{"n_layer": 13, "d_mlp": 1024, "norm_place": "pre", "rope_base": 10000.0, "qk_norm": true, "weight_decay": 0.0078, "warmup_steps": 34, "schedule": "wsd", "decay_fraction": 0.732, "final_lr_fraction": 0.05, "batch_tokens": [32768, 65536, 98304]}
Each number is 50 + 12 x the weight over its row's rms, rounded and kept within 0 to 99. Layers, rows and columns count from 0. The size before them is the row's rms in percent of the matrix's.

# layer 6 MLP up, 1024x256, rms 0.299, rows 541-568, columns 0-127
106:33 44 60 59 46 68 40 41 69 47 52 46 47 53 68 56 47 49 69 56 56 42 60 46 58 55 62 54 57 35 37 49 42 49 60 45 73 59 59 48 56 54 55 46 54 36 55 59 57 78 52 43 64 45 58 38 49 68 70 51 57 38 29 61 65 58 45 45 68 57 65 58 70 28 60 51 20 62 58 53 44 46 48 35 56 45 40 50 71 41 44 43 64 48 37 35 51 56 47 59 56 67 46 37 56 31 63 56 53 26 60 58 48 71 66 47 52 41 29 51 52 50 51 48 39 61 45 48
089:39 56 41 55 55 58 49 46 55 53 42 56 54 40 61 58 50 57 45 23 42 56 61 66 53 55 25 65 49 43 55 49 72 52 58 60 40 51 60 46 32 18 36 65 43 65 63 49 50 70 62 48 49 28 41 58 54 56 54 48 50 55 50 11 47 47 56 41 36 58 44 52 39 62 53 36 42 56 50 65 50 60 48 44 30 36 47 44 44 51 29 54 46 65 57 54 60 54 52 37 35 49 56 43 72 50 40 31 49 58 55 53 35 63 41 31 35 63 40 55 54 51 45 49 49 43 60 53
102:66 49 40 40 62 50 60 49 54 55 52 55 76 55 65 52 48 58 57 39 64 62 63 38 51 51 65 35 39 45 51 36 33 55 37 43 53 55 61 35 82 65 58 48 58 53 54 69 42 38 43 29 57 46 64 67 30 39 47 26 46 27 58 63 82 61 52 51 53 67 47 54 62 32 37 62 27 33 63 69 40 55 47 45 71 50 73 55 78 29 62 53 67 50 50 27 52 26 75 69 78 59 61 48 40 56 43 47 46 45 34 77 49 65 59 46 42 61 33 51 54 55 36 35 45 56 62 53
091:39 50 46 41 30 51 37 56 45 56 70 72 38 66 52 39 45 41 29 75 47 38 46 40 49 17 61 69 64 44 59 56 45 43 50 53 46 51 78 67 52 24 50 63 55 36 47 40 40 45 61 27 33 47 73 55 45 33 37 48 40 44 68 59 58 64 37 50 40 52 41 48 50 55 29 51 42 74 60 55 28 37 47 30 55 36 67 49 43 51 75 57 77 37 52 52 56 66 32 41 47 56 45 63 48 37 53 63 73 37 54 46 48 61 71 51 43 62 49 36 59 41 60 59 58 58 57 44
100:39 54 62 42 25 61 58 55 44 57 39 42 51 52 33 34 58 58 40 39 64 38 67 52 43 31 44 45 41 30 55 72 17 34 57 41 42 32 56 41 48 59 55 43 58 50 55 40 54 70 63 54 42 61 25 59 61 48 36 55 49 46 48 42 62 73 66 47 41 63 51 57 49 38 35 57 38 34 61 55 66 79 59 24 48 64 23 63 73 66 46 57 59 48 39 50 42 45 67 51 54 62 49 48 40 50 44 50 54 42 65 54 29 71 58 67 56 57 91 46 37 49 36 51 37 53 35 52
094:43 20 53 38 53 72 15 43 48 69 70 51 61 58 46 34 34 40 43 51 51 66 50 68 53 65 40 59 61 60 20 55 47 48 27 56 63 42 43 45 49 37 34 64 53 30 41 39 64 75 67 47 60 30 46 47 39 40 57 61 62 55 24 42 50 51 53 58 46 38 64 75 67 60 52 63 39 40 41 60 46 41 45 53 37 44 61 59 50 43 65 39 66 45 39 53 54 62 50 24 46 58 37 46 58 45 72 58 35 72 45 36 68 59 55 28 39 34 47 55 62 67 53 37 44 53 41 55
116:56 35 43 46 51 48 53 32 55 45 59 40 41 55 35 32 54 56 45 54 54 61 59 46 40 45 46 78 64 49 41 73 37 65 35 27 53 54 47 53 38 42 58 63 69 72 57 54 54 56 32 42 54 69 53 43 58 44 69 44 53 42 41 52 35 31 64 37 35 44 41 48 47 61 73 35 43 65 61 59 40 32 49 62 55 61 45 26 46 48 71 53 60 38 38 64 69 29 61 66 45 65 66 45 27 54 58 55 53 53 35 48 50 50 57 61 38 48 57 56 41 35 54 59 61 50 59 36
102:49 75 53 58 41 52 65 57 39 78 56 47 44 65 47 62 47 61 46 41 33 47 54 37 33 62 51 43 42 33 39 46 61 55 49 58 56 50 68 34 45 58 32 40 55 38 57 42 54 19 37 19 46 53 62 35 53 35 59 38 45 57 46 41 68 54 73 35 62 67 39 67 44 49 86 28 65 36 59 68 31 61 62 46 42 44 60 58 58 25 62 57 66 69 57 65 64 65 53 32 74 38 77 24 59 35 45 52 41 59 58 63 57 35 62 34 42 45 48 48 50 53 60 33 41 57 53 52
106:34 84 31 67 57 35 37 61 43 58 67 43 67 51 58 38 71 47 47 47 63 39 53 46 50 41 56 31 59 58 49 60 40 61 44 33 75 57 66 49 59 60 41 33 38 47 53 45 63 45 39 53 39 61 31 73 47 51 48 37 45 38 47 68 51 44 54 67 47 53 53 42 38 52 58 51 30 08 49 51 64 50 32 62 60 29 39 31 88 34 51 48 64 75 49 61 43 30 74 54 51 55 44 42 47 40 59 46 68 48 40 60 33 59 70 72 54 74 56 60 43 43 64 56 67 49 44 28
106:65 52 60 27 52 58 39 33 67 88 61 47 75 40 26 48 40 71 62 55 55 34 62 25 59 67 49 46 64 30 62 41 42 59 49 49 39 44 31 39 44 28 69 41 48 78 61 55 52 39 35 56 44 44 34 50 38 39 31 67 48 56 59 64 51 30 41 33 51 51 47 45 49 60 46 68 54 69 55 54 47 42 52 58 45 57 55 31 56 58 36 47 47 61 50 55 47 81 41 27 46 51 60 50 62 68 51 48 62 49 20 62 33 50 29 37 51 45 49 55 53 63 52 50 52 46 40 66
101:27 41 52 31 58 49 61 54 25 46 55 52 45 47 50 21 40 33 52 31 34 22 55 34 37 40 53 62 54 43 20 36 36 50 34 52 50 41 50 56 53 35 60 43 73 42 48 44 58 54 43 36 59 30 34 54 56 56 28 40 43 65 57 54 59 33 64 75 46 38 61 30 56 60 66 68 55 56 43 57 53 26 61 49 45 55 50 26 55 50 69 55 28 54 56 53 50 52 46 19 61 50 40 39 64 52 40 43 42 46 59 38 55 36 47 63 45 51 54 46 37 63 54 32 42 48 45 44
088:42 39 44 69 34 49 57 46 50 22 66 43 67 53 45 43 50 45 38 58 60 32 58 49 48 67 51 43 43 54 35 57 46 29 10 57 54 48 46 26 41 53 35 65 58 31 66 42 65 61 54 41 62 23 50 29 73 42 51 64 41 51 47 49 65 59 63 44 32 54 57 62 42 37 69 47 50 57 59 55 55 54 45 39 28 45 57 39 38 59 34 42 59 41 53 32 48 43 36 40 49 62 50 77 55 59 61 47 71 44 46 25 58 52 46 56 42 79 47 36 38 50 56 58 42 47 43 50
097:67 55 41 54 50 39 67 38 54 42 52 59 70 61 41 44 35 52 37 65 69 61 31 30 38 32 46 50 50 57 57 52 24 58 55 39 63 52 31 70 32 37 21 58 60 55 53 39 60 64 67 38 47 42 41 53 45 40 40 60 20 71 66 47 57 68 52 37 56 43 44 55 30 54 35 34 57 62 64 59 64 65 43 37 42 39 43 19 34 59 43 56 52 43 61 38 62 81 44 63 27 36 47 43 54 47 59 55 80 49 62 69 48 25 64 50 29 49 47 45 45 50 61 58 39 56 45 59
104:73 67 34 44 44 34 27 48 47 62 46 58 27 55 50 61 57 48 69 51 77 49 51 67 73 56 39 52 51 40 39 65 32 58 58 43 21 53 69 63 28 28 71 35 45 64 30 52 62 43 39 62 36 42 61 73 59 69 37 40 60 64 58 38 57 49 52 37 43 40 34 47 55 60 61 44 65 38 61 51 59 62 71 48 50 52 38 26 67 53 55 42 43 55 39 53 54 43 52 35 28 58 41 65 30 54 30 43 45 56 53 33 59 45 40 64 50 62 44 64 57 38 44 33 32 40 53 32
096:49 54 47 50 38 37 22 45 44 62 43 41 46 58 35 50 70 50 53 38 43 77 73 55 52 32 44 44 51 49 40 58 49 72 74 60 32 71 52 47 50 41 35 67 58 35 52 61 27 46 58 42 49 35 51 46 53 31 49 53 41 52 71 44 50 31 42 47 43 47 53 27 43 63 50 35 55 40 47 57 49 57 85 34 59 35 71 51 67 56 69 38 58 61 55 52 49 60 50 57 20 47 31 40 48 43 66 43 37 62 44 43 45 44 51 52 44 47 39 76 56 21 42 58 50 52 54 27
102:66 34 36 39 40 41 48 24 65 62 48 47 62 41 18 58 46 53 50 52 65 44 23 68 38 79 37 64 68 44 57 52 42 47 45 33 59 50 57 49 69 47 62 55 45 48 65 67 52 40 54 44 55 45 70 45 76 51 65 61 46 33 34 71 68 45 39 58 38 40 44 45 67 41 52 44 48 64 47 70 63 41 60 45 42 59 44 56 24 48 41 62 58 61 53 54 46 40 43 53 62 44 55 62 52 40 67 55 37 27 27 49 45 25 42 54 48 60 51 40 81 47 50 68 63 43 61 51
108:56 82 50 44 39 53 31 66 39 71 71 40 78 52 56 58 49 41 33 39 68 22 64 27 58 55 64 46 57 64 59 58 48 41 47 49 58 39 66 42 52 53 58 61 62 40 43 38 50 27 39 54 72 49 28 33 33 38 41 52 43 50 60 48 51 58 59 61 37 61 43 53 43 59 45 37 52 36 43 60 36 46 50 35 31 39 44 43 50 39 49 65 72 38 41 40 50 48 39 62 32 56 59 46 50 40 30 53 62 39 51 53 66 42 56 71 50 52 78 54 51 70 51 60 51 37 45 63
092:54 56 46 28 42 53 65 51 51 30 40 36 39 74 53 67 51 55 26 37 50 40 46 35 57 72 50 51 46 50 51 48 35 45 57 34 54 52 39 53 42 37 49 56 55 53 62 52 66 53 70 54 58 30 57 60 44 51 68 48 62 54 29 37 57 47 41 65 36 76 33 46 73 47 48 57 61 59 70 60 70 39 65 34 44 46 48 42 52 62 57 44 60 63 71 47 46 59 61 40 51 39 33 31 46 35 56 43 46 47 59 35 44 27 47 62 38 69 56 32 36 53 49 48 39 29 67 71
102:49 40 58 32 37 63 41 54 41 54 39 48 56 61 46 60 54 55 36 56 54 58 37 30 25 61 47 37 38 36 55 24 54 61 37 31 52 51 42 70 53 51 65 76 53 69 43 49 45 45 40 55 74 58 32 42 41 82 53 54 50 43 41 43 56 64 47 29 47 52 52 54 52 45 62 58 46 51 74 36 36 51 42 18 25 63 24 59 62 47 14 42 63 32 39 31 53 68 61 38 40 44 51 59 49 36 30 42 45 48 61 42 56 32 45 49 27 67 55 43 45 34 64 36 44 34 43 40
103:36 45 54 46 24 79 76 39 44 33 65 44 40 55 55 62 52 66 44 58 55 32 52 59 46 44 33 39 55 57 38 74 51 36 46 57 47 60 54 33 63 52 67 46 49 68 68 47 46 37 50 44 81 51 59 46 32 40 56 60 58 53 50 50 58 37 63 48 72 65 54 36 56 47 49 51 76 46 42 43 56 64 79 60 36 36 48 34 44 45 69 48 62 40 73 52 37 60 73 65 71 66 55 57 44 43 43 38 32 51 63 69 59 55 51 48 19 38 56 77 52 49 51 67 36 50 48 60
111:44 46 57 63 65 55 32 32 37 46 73 44 51 39 51 47 34 55 45 52 45 58 38 49 61 32 18 50 52 25 46 45 39 52 52 65 43 42 44 65 58 51 71 56 48 49 48 43 54 40 58 51 47 50 30 39 58 42 21 47 54 54 51 36 46 61 38 55 34 52 33 43 48 39 34 73 19 60 56 45 55 49 61 67 40 26 63 58 34 47 48 58 53 36 46 45 52 50 41 65 59 78 44 71 50 57 61 52 65 42 60 49 47 24 69 44 56 69 60 53 37 51 42 46 48 36 64 29
094:61 63 51 54 36 43 32 56 43 55 40 33 82 30 39 56 67 38 45 38 53 36 40 44 62 58 75 43 56 53 57 58 26 25 39 56 46 42 64 52 50 47 22 64 55 41 56 69 57 70 45 41 37 76 54 41 55 59 41 74 66 47 43 53 41 71 46 44 25 63 44 81 44 45 65 37 31 21 43 62 41 29 29 37 41 43 60 49 44 59 30 60 70 41 39 51 48 58 47 31 54 51 28 74 55 58 63 31 64 53 55 41 50 38 59 54 60 28 64 37 38 43 43 40 60 46 60 42
100:37 50 42 51 39 53 36 55 51 53 65 47 78 52 69 51 39 60 40 58 47 33 37 48 39 39 73 41 53 65 36 51 56 53 30 37 72 62 30 51 76 47 50 52 51 47 46 36 66 59 32 56 57 68 41 42 54 31 42 35 66 29 42 61 28 68 29 60 63 43 44 59 39 63 49 65 66 45 51 62 74 45 45 55 50 53 44 67 58 51 35 30 43 35 57 71 35 57 39 45 43 30 45 53 46 27 40 50 50 37 63 52 45 60 44 39 33 74 60 43 47 40 47 79 45 61 38 45
088:69 61 36 33 34 43 46 49 51 53 64 43 48 70 50 36 49 54 39 59 52 43 50 74 45 47 49 54 70 49 54 47 28 21 37 58 52 45 45 46 58 49 53 45 46 71 59 59 50 52 41 57 48 49 67 56 48 28 31 74 59 38 55 46 55 70 48 66 58 52 48 46 54 45 43 34 52 55 24 66 45 53 69 71 57 41 49 44 17 70 63 50 46 38 47 69 56 39 61 57 55 39 43 50 68 55 44 51 38 55 43 45 42 32 47 46 75 33 50 42 46 18 73 50 57 35 53 49
099:49 76 45 56 51 66 40 52 50 51 39 29 47 26 57 65 62 43 39 21 33 34 34 34 35 52 56 38 56 35 46 53 71 40 44 48 69 61 56 46 63 37 56 35 49 51 40 44 36 44 40 66 56 65 46 48 37 49 39 49 52 49 32 47 35 34 37 45 53 43 29 57 30 49 61 37 56 42 56 56 51 48 53 51 51 41 23 32 49 42 48 51 64 21 59 42 49 54 60 34 49 40 57 74 35 40 46 55 29 51 58 57 44 29 33 60 36 59 47 58 55 56 68 48 53 30 45 41
101:38 28 46 55 48 60 53 54 36 44 57 53 45 59 39 25 70 47 58 46 25 60 60 67 55 69 45 52 66 46 33 48 57 56 42 63 59 55 51 33 58 56 30 70 55 49 39 49 63 42 51 55 71 49 50 47 29 32 58 35 50 33 67 45 54 63 23 45 46 55 18 41 75 49 55 42 57 50 56 40 51 43 50 57 54 52 58 53 43 59 41 88 38 43 35 45 54 50 48 60 55 47 44 31 38 34 43 41 53 33 46 56 58 45 32 35 62 40 59 55 36 40 72 16 37 39 54 51
109:73 56 42 50 38 38 60 39 56 61 34 49 49 73 61 63 45 41 58 64 32 58 55 29 47 31 34 50 58 45 28 56 49 37 65 52 50 53 69 53 59 41 62 34 37 45 63 24 39 73 47 57 38 55 43 66 64 59 35 47 45 40 63 53 48 40 62 47 56 68 49 72 53 57 50 56 51 53 69 45 60 66 60 40 60 35 56 58 34 71 57 50 60 58 48 47 65 74 61 52 48 36 70 52 42 58 42 44 34 57 50 27 81 47 57 47 49 52 37 47 33 48 38 41 48 57 34 54
113:52 46 50 41 65 40 43 34 39 40 49 61 33 45 51 26 45 38 50 59 35 60 48 63 42 57 47 59 44 29 40 39 34 54 51 43 45 35 33 34 68 51 43 77 59 57 42 39 44 57 57 43 41 59 49 47 54 24 25 48 61 31 44 32 50 69 33 56 43 74 43 58 56 62 64 60 30 38 69 32 61 65 44 52 69 47 45 56 51 52 63 49 64 61 48 59 24 50 61 55 47 38 65 68 66 60 61 48 42 44 64 43 55 40 38 43 60 38 50 53 58 38 42 27 55 30 53 42
# layer 6 MLP down (transposed), 1024x256, rms 0.144, rows 541-567, columns 0-127
103:68 55 59 44 69 34 48 47 66 56 29 45 62 57 43 41 54 62 38 52 47 57 34 52 45 63 46 46 31 49 37 29 53 48 60 43 39 56 50 67 53 56 78 52 59 49 62 52 67 61 53 50 55 50 48 45 69 48 20 61 39 68 55 75 33 54 47 62 48 38 60 53 61 38 44 44 56 48 30 45 51 41 51 51 39 48 50 59 58 38 49 47 56 35 36 34 78 30 65 63 41 35 41 15 47 64 52 42 48 50 59 60 42 32 25 43 48 47 38 67 56 68 45 60 40 33 25 68
099:49 63 79 69 49 57 49 42 49 35 58 64 44 59 53 46 57 70 46 50 20 56 73 64 68 64 57 62 63 45 46 40 57 63 39 45 45 53 47 42 41 70 51 42 54 46 57 60 43 54 49 58 66 57 48 54 62 62 36 68 80 57 40 30 51 58 58 42 38 44 64 49 66 46 41 35 34 54 61 49 41 54 45 48 57 43 51 44 40 61 50 29 62 65 18 48 46 55 34 49 44 63 48 54 22 70 31 26 47 49 51 55 66 53 49 43 59 56 40 59 64 51 44 47 27 52 37 48
095:50 73 56 36 43 38 53 46 75 66 62 67 59 49 42 40 47 56 44 55 42 65 41 45 49 47 47 50 47 28 38 56 18 61 23 36 54 59 60 56 47 75 32 39 62 47 57 35 50 40 42 56 30 53 60 53 45 64 39 28 56 61 60 49 72 47 59 43 40 50 42 58 42 57 49 47 63 39 36 51 49 79 49 52 53 54 42 55 61 31 34 30 56 38 47 27 74 50 52 65 62 53 71 41 23 62 46 53 56 55 48 63 62 49 58 47 47 45 34 51 41 51 44 55 58 39 50 60
101:56 50 48 69 58 50 59 47 44 70 64 75 47 50 46 46 53 43 47 52 45 40 57 40 50 48 22 78 55 50 45 36 43 51 64 35 38 55 35 60 57 37 39 46 56 58 70 74 72 47 54 24 37 65 52 45 45 47 53 29 34 41 62 68 49 66 65 63 45 36 49 45 42 21 61 45 66 58 68 25 54 52 44 54 51 74 54 64 53 46 61 75 54 54 62 47 35 49 36 45 49 53 59 57 39 57 66 68 48 55 52 62 44 50 48 64 47 33 68 37 50 53 39 58 52 32 51 34
101:66 61 62 56 45 44 55 61 28 56 49 49 48 43 52 70 51 51 51 43 55 54 70 44 40 80 56 53 37 56 51 38 34 41 32 86 55 45 53 57 71 55 52 35 37 41 67 50 62 46 45 61 25 59 66 28 59 46 43 54 47 51 45 61 59 54 66 42 32 55 44 60 46 58 71 51 45 65 49 35 43 38 61 35 49 62 45 66 35 49 47 36 42 70 59 47 35 41 66 45 61 57 41 42 53 31 54 47 51 33 42 49 54 26 33 47 34 38 51 26 63 44 32 63 38 49 26 36
102:44 39 55 59 77 57 30 45 61 54 62 79 31 58 47 32 51 43 47 63 41 51 53 57 54 54 17 57 44 45 57 61 42 64 47 60 55 44 60 40 44 63 43 53 36 25 62 47 61 44 80 39 35 37 42 55 59 37 57 59 35 48 26 57 40 45 36 48 25 54 37 74 68 32 41 52 51 56 71 39 34 56 26 64 53 38 36 59 55 40 73 34 31 64 45 42 53 42 52 41 46 64 53 48 73 66 49 58 47 40 49 56 66 50 35 33 58 41 43 68 61 47 46 54 56 63 77 70
099:63 51 56 38 39 43 40 61 52 15 41 55 36 55 62 51 76 52 39 76 51 53 47 21 56 41 63 51 45 35 60 62 46 41 44 53 54 40 50 60 58 65 67 44 30 66 48 51 41 47 47 61 76 52 53 47 59 52 37 47 49 57 32 38 54 70 40 54 48 62 39 58 35 60 67 62 72 38 40 63 49 36 66 43 40 44 55 53 59 31 49 63 54 69 24 50 47 57 53 31 62 40 52 31 44 42 58 32 50 65 45 33 47 50 36 46 50 24 39 65 69 56 50 56 49 39 59 42
091:62 42 47 57 54 65 43 44 27 44 41 66 53 43 53 53 55 43 59 30 55 52 70 72 52 35 42 61 73 43 52 47 54 46 58 45 45 59 50 65 33 61 60 47 51 62 50 42 49 48 47 40 33 48 52 55 45 51 50 58 34 52 67 62 54 59 43 60 51 51 54 67 58 60 69 53 74 64 40 38 61 58 20 59 65 66 48 29 21 54 29 62 35 53 48 67 46 58 72 38 70 58 51 68 35 49 57 41 16 46 74 59 64 43 48 42 19 59 44 53 38 40 57 61 28 44 45 50
105:45 47 47 34 63 44 57 59 54 50 67 47 49 42 61 75 50 72 62 40 54 41 47 66 43 43 75 63 49 57 45 47 71 55 63 45 62 59 55 56 51 46 33 41 60 34 68 26 43 52 72 55 41 59 51 63 34 38 47 42 55 76 47 61 36 29 58 45 52 52 40 59 31 49 59 47 70 62 41 48 72 49 48 59 39 43 26 53 44 56 47 44 45 16 64 66 42 49 42 54 56 59 59 61 33 44 36 76 56 47 48 47 77 34 56 58 54 43 67 47 58 64 47 57 54 22 39 45
099:46 59 74 53 56 53 59 50 41 44 40 45 39 40 42 53 54 47 53 34 53 47 45 48 58 62 73 51 44 55 43 59 50 43 52 31 27 30 46 34 55 52 49 64 38 76 44 48 49 29 58 61 45 38 68 38 53 49 68 53 31 61 45 44 37 57 78 53 63 39 47 81 52 67 38 60 42 57 68 63 64 53 38 48 51 65 33 35 52 50 23 43 77 30 45 45 48 63 55 58 37 70 42 39 44 58 49 69 53 45 77 54 43 38 44 42 38 56 42 54 45 36 50 39 54 56 45 65
093:38 45 39 49 64 50 53 39 77 59 27 35 44 55 46 24 34 43 34 46 46 38 45 46 45 64 65 46 56 60 62 45 40 40 42 44 29 65 47 36 59 45 48 53 37 67 48 41 58 70 30 60 49 23 43 58 47 54 47 25 50 48 62 60 39 32 74 57 54 29 44 58 53 53 46 46 36 40 32 58 62 29 36 41 37 36 47 29 43 58 75 57 40 40 50 53 60 41 52 64 48 38 51 50 44 40 51 46 55 60 42 52 60 42 65 40 47 45 38 39 42 36 38 38 59 58 57 34
109:34 47 23 44 69 49 62 23 60 49 53 59 55 15 32 62 40 30 37 38 51 45 52 57 47 51 37 34 70 57 18 53 56 51 50 37 28 50 35 33 35 61 48 53 53 40 56 67 65 58 78 63 60 53 38 30 49 54 49 52 50 56 48 47 42 36 65 45 63 58 49 49 63 46 50 65 37 51 62 64 39 54 44 64 62 51 54 59 47 41 53 34 45 64 45 58 40 48 46 38 52 59 41 41 63 70 44 54 52 68 65 69 64 57 40 52 47 38 30 57 34 41 39 53 57 53 47 61
105:49 39 48 63 62 54 58 44 45 59 30 54 56 67 56 56 57 56 46 39 64 49 37 53 75 47 68 66 50 71 63 45 37 35 68 40 35 49 47 47 44 50 58 48 44 52 46 55 58 61 66 49 45 54 61 33 56 47 63 58 48 62 41 64 51 57 65 41 47 52 54 65 29 23 50 53 68 40 45 54 57 44 53 32 73 44 65 35 18 47 44 51 44 65 52 50 51 56 36 33 55 44 73 46 37 56 51 52 52 45 58 61 28 61 28 62 31 31 53 57 46 60 57 58 34 61 57 48
101:63 41 52 53 51 31 61 45 29 57 40 67 41 46 41 68 76 54 42 42 48 55 38 44 57 29 53 65 49 53 48 38 49 14 41 42 51 66 39 77 61 59 50 64 49 37 32 46 50 58 46 52 63 50 41 55 46 69 47 60 43 52 42 60 29 51 65 34 50 47 42 38 53 69 38 54 17 40 50 62 51 45 50 35 67 54 74 65 60 34 42 61 54 68 51 55 69 45 46 55 54 63 43 48 33 50 51 44 50 43 59 53 28 40 31 43 36 60 49 62 40 45 56 37 56 48 57 67
116:41 67 49 39 59 61 60 71 46 38 43 44 47 42 53 29 70 54 56 55 44 52 74 54 28 53 50 60 34 65 51 49 71 33 31 49 51 57 31 52 48 68 33 42 77 39 49 44 35 56 44 23 51 39 55 45 48 37 41 63 47 70 31 35 54 36 52 55 50 49 33 53 61 35 25 33 53 47 50 49 61 61 57 48 44 66 39 46 66 63 60 48 40 51 50 51 67 60 45 52 43 37 52 57 58 40 62 45 56 48 55 68 54 54 45 40 52 60 50 50 45 40 21 37 73 26 36 29
093:45 30 55 55 51 78 48 59 40 46 63 40 54 48 75 58 69 39 44 36 49 27 57 56 36 41 42 50 42 49 40 67 50 46 48 72 36 41 78 60 45 57 41 54 39 55 67 47 39 60 44 42 40 42 56 24 55 45 57 55 35 49 65 47 50 60 60 55 45 63 40 50 60 45 50 42 64 58 39 72 58 37 29 42 79 31 47 56 48 63 55 57 50 55 56 59 47 30 41 51 50 31 69 59 52 60 45 56 62 64 44 60 42 48 70 62 48 94 67 56 53 70 52 73 25 43 66 47
105:44 69 46 33 48 45 83 40 50 30 50 46 44 31 69 54 55 42 41 25 70 40 48 45 43 48 39 67 56 71 74 57 52 27 78 63 48 43 59 35 59 67 38 54 33 35 48 58 25 44 58 47 66 50 50 66 59 56 36 57 40 61 51 80 53 53 33 65 33 50 41 57 50 69 61 59 45 71 62 57 46 46 18 48 47 57 41 34 46 48 48 66 56 60 68 55 68 47 45 54 68 45 45 47 55 55 55 65 93 62 37 60 54 56 46 62 37 64 40 55 62 43 45 67 61 34 28 79
094:48 46 53 61 44 38 48 48 55 43 44 62 31 45 42 56 51 63 67 53 55 40 63 46 62 37 28 34 33 44 43 52 54 41 52 48 54 66 48 60 80 57 56 52 42 30 41 67 65 33 48 74 39 45 50 41 48 84 38 54 57 63 41 42 35 54 52 66 36 50 47 70 43 67 50 60 58 61 47 44 49 62 53 60 62 48 41 42 78 35 66 56 49 48 54 39 60 62 55 87 29 48 59 38 49 43 35 27 41 50 37 41 28 51 35 34 30 45 33 61 30 48 54 51 32 51 58 46
090:42 39 61 49 59 55 54 61 60 56 70 58 63 48 49 46 60 23 39 32 48 37 38 55 47 45 53 44 53 40 41 47 33 54 65 51 43 62 48 51 62 64 42 59 44 68 54 62 45 66 27 44 47 56 48 48 56 39 55 74 65 35 49 36 50 57 46 46 56 62 38 59 65 38 40 48 62 54 51 32 77 43 64 38 43 53 69 19 33 49 35 56 50 49 25 46 69 53 55 61 40 60 37 18 44 31 49 48 45 43 58 48 52 48 58 48 61 32 65 60 47 34 61 27 68 56 62 72
103:40 40 53 53 46 37 63 46 36 59 44 68 43 46 56 54 39 48 65 30 51 38 61 60 58 65 41 54 74 41 48 47 62 48 53 54 50 50 57 34 59 51 35 44 55 61 53 82 48 30 40 43 59 52 55 58 58 60 32 50 24 43 46 55 43 51 49 56 50 36 32 47 50 51 41 56 73 41 63 35 68 34 59 37 52 40 41 31 42 68 45 25 63 48 70 66 57 53 48 31 51 33 61 34 48 38 48 48 39 35 45 49 56 64 53 54 49 68 41 48 17 67 65 56 60 67 25 48
101:41 59 49 63 32 50 61 69 39 48 30 64 45 47 63 59 31 27 36 63 46 46 57 40 58 45 40 66 50 50 45 44 34 42 23 74 43 60 28 26 44 51 64 42 54 61 56 44 60 47 56 58 71 55 61 48 41 51 82 68 58 71 66 58 45 51 55 71 71 53 39 65 50 63 31 41 37 73 54 66 52 61 57 45 40 27 54 57 56 46 75 59 42 62 62 45 40 37 64 60 53 61 43 46 40 47 62 29 50 63 27 50 60 69 48 52 74 44 47 35 48 42 32 73 60 57 54 34
101:61 55 49 35 46 75 42 21 62 41 54 52 34 51 67 43 68 62 40 49 53 32 54 49 58 54 57 55 56 71 71 46 32 43 59 61 49 51 42 46 28 71 25 65 29 43 49 77 68 57 56 74 55 62 33 49 49 46 42 66 62 49 47 58 58 48 41 35 40 58 29 48 53 36 66 53 57 69 37 36 51 26 39 51 51 43 36 51 35 44 62 46 42 62 46 70 39 49 44 48 58 44 44 80 35 36 75 66 79 59 59 64 50 78 65 42 54 54 52 38 62 42 33 29 50 28 54 56
101:50 49 42 49 53 47 34 55 46 28 40 39 57 51 50 48 39 52 68 55 34 18 57 45 45 35 49 72 54 54 29 48 66 47 55 59 54 42 54 68 65 52 57 69 25 63 72 35 49 47 58 40 66 55 54 50 58 49 62 65 60 54 49 63 52 51 67 58 38 45 48 59 64 58 63 68 70 33 61 65 63 58 22 52 70 65 43 54 49 58 53 60 29 54 44 50 54 44 40 33 62 20 44 61 44 56 48 64 57 34 72 54 38 72 45 47 57 45 50 66 45 54 38 56 52 48 64 45
121:69 56 45 67 53 41 51 49 31 50 46 56 62 49 41 64 52 43 48 73 35 34 43 65 40 71 40 45 58 33 47 54 43 25 54 22 34 55 42 32 57 57 59 52 27 39 27 71 58 38 41 42 67 52 46 40 64 54 38 59 66 44 55 57 50 48 63 61 54 49 30 32 26 60 32 48 63 48 40 42 51 45 62 41 65 65 61 50 31 64 47 51 63 37 53 61 47 37 46 71 48 53 60 31 42 42 43 34 39 27 51 80 48 56 61 42 77 31 43 46 53 40 58 67 44 41 67 46
091:69 42 43 58 63 31 45 46 43 41 52 52 61 50 61 38 57 39 38 64 44 66 51 52 34 63 59 56 59 60 75 47 66 51 43 53 60 50 34 62 53 51 53 55 45 41 36 80 52 64 78 46 64 58 43 49 67 29 65 52 63 24 39 40 44 67 62 50 37 64 54 45 39 41 42 49 51 68 38 60 44 82 42 42 38 46 58 44 34 45 43 45 69 59 48 65 58 48 65 62 62 44 57 35 26 57 63 58 63 62 46 40 40 38 47 48 42 46 59 58 61 51 37 74 40 65 66 70
095:40 56 45 57 55 48 46 49 36 58 40 48 39 28 40 35 65 67 49 47 48 58 44 58 59 52 46 56 47 57 45 50 26 39 43 80 33 42 48 45 60 41 62 45 27 74 37 49 49 55 66 47 54 51 59 31 44 50 46 47 41 44 43 54 43 53 93 57 47 40 60 57 67 44 56 59 18 38 36 39 50 27 67 60 62 30 36 50 34 49 53 58 45 48 38 61 42 53 46 46 52 50 42 44 45 55 43 37 41 51 52 55 57 55 47 62 49 77 32 27 58 41 67 61 57 32 56 54
098:47 42 57 54 42 37 48 58 68 46 52 50 49 42 51 55 37 23 45 51 55 63 41 46 38 46 53 59 46 30 67 52 49 74 60 51 40 67 47 45 58 62 55 47 21 52 50 61 62 54 65 48 41 44 34 40 60 66 51 47 47 38 78 56 06 70 50 68 47 64 74 58 64 44 56 45 45 45 45 44 37 56 33 71 42 68 43 56 43 33 53 32 72 37 52 46 50 44 64 38 47 50 58 44 52 64 37 41 34 61 32 53 53 61 42 41 58 54 49 29 45 45 59 61 54 55 43 46